Part of a small language model's weights.
Size: width 512, 8 heads of 64, MLP 2048 ReLU, vocabulary 25097, 51M parameters.
Architecture: RMSNorm before each block, rotary positions, untied embeddings.
Training: a variant of Muon for these matrices, 683M tokens, 10422 steps.
Each number is 128 + 24 x the weight over its row's rms, rounded and kept within 0 to 255. Layers, rows and columns count from 0. Numbers have three digits each. The size before them is the row's rms in percent of the matrix's.

# layer 2 attention key, 512x512, rms 0.0258, rows 429-447, columns 384-511
103:120132120144132106162140134149114120158114140059150141127118125134110096161153127129167115119143112116098163144118129102112104123150122141125132124080116154062128097154114136093094114091120129161122122113131115147154103125155106097130126082107161119099114145103127119127109113156109114157160135151129134136122127154136143111156100136137126126103129136162155138115114150163117127103167
097:135163117130158128118137149154107168172108093115135126097158154095149126102099107153134087125104084122124117131161109129097128107151090161163122160175147120104126124137172094104129104131133139142150145088116114128142133102107114156126084093156151122113115107107164156109086149129164124139106139106146127115093128106122108160118133124159140164096168168158150086146138124147147142117155
136:109133166102138145125145098149161187122125126144114113146140157124145103128114091162119105117130131126115119142116140255141120150100144117120115129121131152148081159113148128112134138109142157136147151113159128141126098119000126149141107121138064109123122135149104117123136118117109125109084117119135132125147146153153126124148155112137139121132152069150100118123165119140128140128119
101:150104094133106131141146118105156114140119076154143164152097071113163137114131129121081113148156095115152153151122153125140135138100135139111135094164121132116123149129112100145121139138139115160108133137161114139144120137104098114135106104160127138146130141114132093158124099118096125133140125140158087129117084127100151115123141195095109154140140150127123142124084101147122116139176
095:099119156133162146156150138151159130149130131153114139130071100121106070110129137128136099099133125139154121106127117120125140156148127127103121148154135164095112163131135169132155107176104153106110111183086113160155162099143115138095138137129084155076139128157100149142104144173103145136138097148108149081107139085147132113163111085147125147136110159114145113134127122122144122108090
097:148122135138156085141141133134176129132144095114167118152133168123157144126118168163112106156139152095146135121152139150147130130118105140143084089173083169146146151098135122129123097151124162150141099147091122148149161116105142123145114154125131111170153084155134159107151161097163135172126142136127107151138125150138115109157163079119154130142114119102152154142117142130125154089142
097:133098155143099149150116093091115155167141161154119094168108151162110106074139127137114182152138128117116128129148091102145154116130107115126101144160114125101110118100139139104142128127102148091171128106132126110145137161130123134103059095157155144129129129115115167123078128137136136152126159110143139168114138110122146149122122137165147134113124074115115210153161106148150148150143
098:114180122132114131074169122082120135120143149144171126138107135109110114131137106158092138172130143098084154148113165134106148144147121132126126126104157156125139114111133142105112090127117115133149144145140094142134093118135115133135142149127157134128125139128131200125140115115107101146098110133140186119104100172172132156110087098135151132085134127133105135114157098072161131120110
096:136124124061150130142139151153124122101160092125148176140139115126116113122150150119147146095145111123162118128135115136114135159140086167152129169084121132120162123122127147116129130158107132042160131080138132141141140107121145171151158114139153146089129136125127156152102097122167104109120118133125173135147195113144127126096101174083093139147147121138132114112112146098140144126116
099:107108154134111120179163143150170114174139121136123168117120181109098146103119128149095154163140141114085113135147109101142118165139117108128156154098123117109130157106138169132142124167131178108139150117124144142136161089094118120118142140108146119157123139111126124113138187133125139116156126147143175133135139132152098137132159103147133128156135127134136120124153118127111130144116
098:142185112149121078156139145125145180136161130124139170129138130161124150116143138126183084152118119137109108131097106160081162144148108160145123106160149083156126103116123128145135107124108147122137114172064071111136132130106109110076088149138112123134115119160122130128168153107083134125137145085109148139148162116116159137184160120103139089101154140113161135097168132141122089107112
100:085066132170107155070150115158145131141152192160109148121126107163092167187132169131147098108097106137153142100130128110144151106108163192155116143136086117132146138129135147132144105147132134113118173111197145108112118121160101126137110081118112139145147136137110114154118109103113125148096144205102148094145119136109067169103130138152140146158106166149126102160120105118131152112103
098:092130128114150112144110142108102125096150103103111110116106122112129118120119147121144115117134133113109103164125129118126058153153124119167133141136110135106146087116155121095094150109104160122177156119107125132120087135122088133148132111095141124167084116159153066104125116149114100163118114122122106117087168113123115131114126106130094120093139141160138143154083150092101157126117
100:114125128129094055104127073120145134154136094053133098115093117113196113153162124098134128096123110131115157099175132144142118144085155083162094112161112118160134122105110138127148177125137126156147119106084134127115137128092112097138138106118116131162134136099145138133129144116099164116154110099121141088142105162174107099151095118126072133128136089141109105098159100131129132119104
098:120168119144114124125162126116123131105132146120140151087148122154136152153139119135091112161131123119081154100094106142066114179158092105117115124165111139136126151091117125103138139136133140144056112158105111091151119125154162171092107085120106128155141151151170100134148159092123168116145118124156078122103122096166138113099108149134123120147108132152124113164108150126173126117149
099:119175116128135130116164117137137099163125150108142148125129115107141102100104109173111102146161108167102122119122146083124115141197152127153092117081091130093104120130130089117126116135114099087125125131121152121148117151143087142115116148124177139122148135143141158184139123107107125110121114135159118141105113119126117119125122129125102160196086149125108122124121108102144097178109
098:078123131142111122113147136113149114099153073158157190128112153130119116130117132135128094099149080121141147129145118098109098120126142151113138107119122120100148123130154153127110108131105136110122123123107097105122162139155152126116108143082150107108096116127112145166138107101137111101073094128119097159133157147138140107148124119155131129113163114142114154133143113186128130120152
100:157150191128154169122151177056106088162140157132137179148122121165163117115148105142114132127136132132185120081134117172137133177142105122095140114126079122119113126124118119096145156135168166153130136186153086148162123129126162132145136168120146120153120105134137131117127108115150111175102154106155149156141126149127113146150155148112091114131149160127168144106165106137149173129132
097:124161133147128123164100093090178115156111105142132156143147149157092121135154100135126050075131132119138143135186103101136110125153152153131069132171130120113101108122121111134072134115122093124170104130125163115105115105170091096116162113158135095116126149125101117136131101144126142129128095135153141119150134119127129166120148111121140104138147139138138124089103133130137131137118
# layer 2 attention query, 512x512, rms 0.0258, rows 430-447, columns 384-511
101:100120120140122150128141124127132104199108117120185125195114093132123105149114155065128102119182164136138120150105171124151164145135147116145146178093123119098161177128115126150125098119093087111106137131137153141113114086132123121152163133183076156137113123139088136118106133119112099138129098141112133102115117133132159120130136111144141112152117102160178147136119110129115084136137
097:135161107102143182142118127122165133163089113131137116134131149127149115092123138128139107083119142145117135105133107126109152154144148168126098116146108089088076143116145150150111134111118101103125105136128155093103141102109126136176173101131165166169126097129141142120122144112148150114134151152127174158126117132105113162119103095180111184142111157099138162115105135102080112132161
104:128112146109124149107113167109126115136145125128148114083135090106120068122080135167132153138115164115171126167137098094093100121122155146157167102089093120112135113126140117121102107134140134108153123111130128105118138147116127088143169116114165100146134114084092141089126138148161137185090094101152135129164113149180095159114128106094113130130151126142143105099168115125131139157120
101:125128117110128081123133110100142129132116099131121107140179078123098137148143129141115146149101105137110115130108136122121139166161137162095136122109148140153186151126148125157113121101127101166144086122113145116114091151113086124133111089126132119097119114130124181167128135075162130134129163120155107162131170142083147154082108148146154118178149135126081172095130113167104115139122
103:144112115094123202164136162116135117150089125178145101122107093127107125130154137067145109111166120165167138115116120141095119127110170142067140152137125114092109123148138129123182129128163118136139093125115154115107147122119151094095114123137159116078167115139156097102142128135131108105143116139106107111106159131122109126136102137115113165111096161106111114166139106175141171154093
100:131134098111127104123126116114107106102093086138167119149130091132156111144114105098103107158101139131117181137122177123096096098158131157134086122093125147178151114102153139132110136155079114122138144170123173112142084088159120150133118149146102093139104101106183135187133084129112094114153089111125136114148110146122116153127103157137102124108090136133100099135098121114125124147119
102:169131134135126115099134132122133145128134146155123117133172105140134132086131100126139100119124108148151105129101116152126091106118138098134128130118138150138099149142140083163100132102177153157107132162128092166137134132209135126141124138101143171139168114108104104130109171145144139143122146125120085136175174150145169121159125121138079075108108134155114169124150130130138135133151
100:117116147130118130084108170095097136141109164118145140164122158134172111127124135116086142156091168134102166150080182152151095113153139168130143134104131135148111134158130177152142143096100106124171110170126156114125129150117121123116150155152096181125147149117144124147112148120106123135138135162116126132097083183189172145126099123112105115113087129156105139137108154119080151103173
103:140090107133119148094069110132177133112113153127144096102140138126111144125140146103183086153195084133124122108134148101119142092166138144101142193151138153139138136129149121106136129128097109090116138135150123125162132172110151144177144173126100171122124131126089123152116127155096088128116116133099091143131110140122114128089114125142115112144078108114101094147188116112143119151084
101:159107154080129096107140102126134144146098102100126146111167077163127090133111124098130132125123118150150183117113106146126085131125108128138116118110162127117111133121091138074167169190116118118134110101159106123092133151105108136119111152155094121101109115114146143132167102097131136153105160144123079131117141109132126137150147138167192121129114121111171083161086132140138119150135
104:105154141164147127122106134133173114103164110130109143115115143111182054115112101107095156138132101106149116088153120122097118105171109084142132129115154124105105126115099116153165144153084151138111134128108104136078122066124156096120118100138113127099114139105137115164115115153153158136128147103083154127079131133141130100160099104123133137136130100131144118106106109121171138138156
100:146103134075067148137095157139139093120147122101156129132141192116106136143100197130124130125139120094166122105131120108127134121154157160131145116106109118123059146119161143175129126111145131137111157138094115124131168144129153099129142163191155097136169099139119136112142114100151121095115162121148086176161079107122140138118094135090188127162144107132124136121172131155106099114101
101:089126090096150138133129135156152128121130099158127128129146114128091141175135102089101146133161104082172127115120164108143148159106131102111085153154136132169112174157139113147131084143091161104129170118114172128128093160115109139140147180115142153163111137186111127090181146124136104131156141107123109137098138113142155106095139121116118105086145135141133089102149127086119160155173
100:115113129133138129126141139128123115122120101121124113155097158149132089117092113121124150155116153170150152097102147099108162080188145164106115138109120125147117093127107190124147093082118174093130151097121113111113116098131149096157163156143100146148117102111143085097183165158104115117130177174115110143100134160135110157151090116147168126145153121126140120120160120119098123160098
101:111127167151118138143107162133121127137173131106170129148147106122141170106132084149122101123140098167118126148080151112122128105148104128137164123116135099121162101138162110131145135074177123183121096107089092134154118109124164096151149089144159137174098139182114120106139131160123113138140114091085156079141158103121144125117105129156136146080158133154111149117135121136123161110206
099:139121085150126154112134112109129129156152126113141134129122116126143111077104125140090130143146151128128111137080127133143111117102100097133094116171127136167128134130106100119145135129163124128132164133192149141106160148162090118187135109168115166129179126147150112114123165107124129142151147135124135101116153135143132103118139168108141133103131132136124122142097102107144146123133
102:131114104115172114092132107139151157092147126116162149127128165115156072112120103104116119096141146126155118158111103118088125122076166105133173141111160136126139101130161169118120109106179075160129167091130118134146114115122120130099121111121116152094105172134130139067128139118109133151113091123085137098148137090108115117151145107131146140132128100142104154098124145106096087126128
101:110119151122131106125156115114112157117119155135120140159130161108159136091103120092106141094131106139122095122088134141144114123110104106115101100114133176119132121146105101136129136135134146159150140128138135132149118135107157192135117108121099108128146110098130087120160137125120143137103130139153133098114152105127106146149137135136161124141111144133159101140125135120111108095114
# layer 2 attention value, 512x512, rms 0.0258, rows 384-390, columns 384-511
093:114129138132108125158113108122123125126144133111144088118137129157088153141130118144135130084119116100145141111163078121147118162099187146090115077137138116119134129114134166080107131128144153110150140078104139120116132114119127152110091090083131134138094141125148137101124158160133140148172142130115174114123115098184054107172124122087138110131127155077162105121114141114096187146093
099:147073135152113133125129119127132090129110111130117101132134160109133142116147115142099127117107104139120152106151115141109150149187137103135142146119086129105104142135126173134145101179085113181129106117119111182177130129127094135128142173119103150148132112094197131149120082181105116194100164167127130106101152143060123110122168141066113127133122155137119124162149145121114143169162
094:114108131140160127110147156101154142114107128134116166144125101128128129117118097104134113126139096144140095064132153138128126168120087096107144095085111124142175183126152148115156182105146149127087087133100147148147127156150134141168155132146168137128125098136127143134141157135140118137169154128108121132120115156158126112117138128090139169119137132106133107131125099090178145130148
098:076091100095103183160131129132124109140160128075124180107121115167145178153130130149132131144165093113106098149120146097140109135183139134130165154106152124112155112119121077100114140184130120137093083098111141141117130131156085110153115112118132109111150138158127132124154123169124122100145143095118169120102079129107105160137090115135098124087145169131151108171121136150109127178115
100:178137160147154179110139119151151103108149120129139123121118142142095102140113111145133121115113162129134147136134163141155105104124115113142125132187119142089132135135106101121145091134147109120107131123149153141104139129141116169124101157122113133103106114150147115107129106116125114107140170083094139162119111148115137120138111128166127122069136141098121136121143146124142146133128
096:154103141151133092148145119124159134119167132174152121123093163120187127148144127107109095143105089109152155166122147186133105107143121136107131149119105131149136158145113180155132139147115173117159118129125130094109125154134143129133139124118076089163173117100193096150111151138116141116142150158080099111184129138127170147112117182129087103165152155125165103115083169151109110117125
098:122174138123124111097126130190119129109119133129152148154112145127189100131155165155102111110118114147131111134084112102147078102118103121102100102141096139213118129125126133135134110121149114119145134128134149124104095059143136104127129116096139132102153125137131150139110150139117161109147100088073149118113094094114109168150145138112106144123123137170115188077116134117108153123127
# layer 2 attention output (transposed), 512x512, rms 0.0321, rows 384-390, columns 384-511
090:078103118085100096151119126134119139186140159081147134109150136120173101136110086157116117131101131166163131135106123104126125153151145144135080134134109137126149082156108099089081109137082129124148112104118134158102101173101113135103103144100140127114137133102107096118174108183165150106149092135124132095144132150131084109117134117126121088101130143150146104101139139157138130121121
094:135124148128120131119150112104128118139117124158117120104157150136139131123132140117119124130151086141149074131146097134118115096151126135152116146168137150141112084143167070119083108148159099175155155137159131112100101076114158116135145122166103121147114117131125161097115140141161165130125120146149132123071128095109140105070127091151049089115132108108152094141143111125128102116115
088:142142097153120183120139128090155082142124132134107130162091134119130155147121143108082136115097125104141139103128110111104177164114125111115142120145126119146115122167131099085126132138123081069131161119115096143156124121165119113120142155136158125118163109131147113144124107125133117138131162121107120129138129107132123130148094129091107096169109147096162174119142142145104098087102
092:140139121123153097141088113113132109151146104135175120161111109098155124096157118126153074101116179116105118111099089136157111112124163157088162107138154134125157180148127145105161157138158126127166172124121124135117096119130111148145124111199127126119114131065097144118116122090108087160107092148130103140139141154124171085140120112168122107106129117119140116104091103119107116136086
095:172109128138143157116125113158089125125154141112127108092140100107125096115132133147108106142098125082149113128122134151097133140119132129148129138120125158120119173141123171148150074120087145127093105129110102119111116212133136124158108157146093198147167143150083150176139132164195129133146147105190144138112118172088153178122136151145134175161158115105133150137123113180105076099119
090:175124129142150128148122168135139144105095105140125113134142119152133155127134123157129156111143117113149137134165058131117154085118160128131134156116120133168100141110130118169130115175120117128109136148071148112118135111117096134113078122115108125124166129126125133167129117138099123113150113089107135110068096094118156178152151155155144156112115152169106149097106126077161158124060
091:140118115148144130129105123156122136129100123153139099119123125125139130158147119185118102188139116187148102117111158130185130142157117126175139143196143122123132186112131170143147137107103121138100131125092140117119095099124134168131111084161143125127164097137145132150108145145131156077108181159131151126115172057137137148123151128087158112191108165081151111112103155097141121121146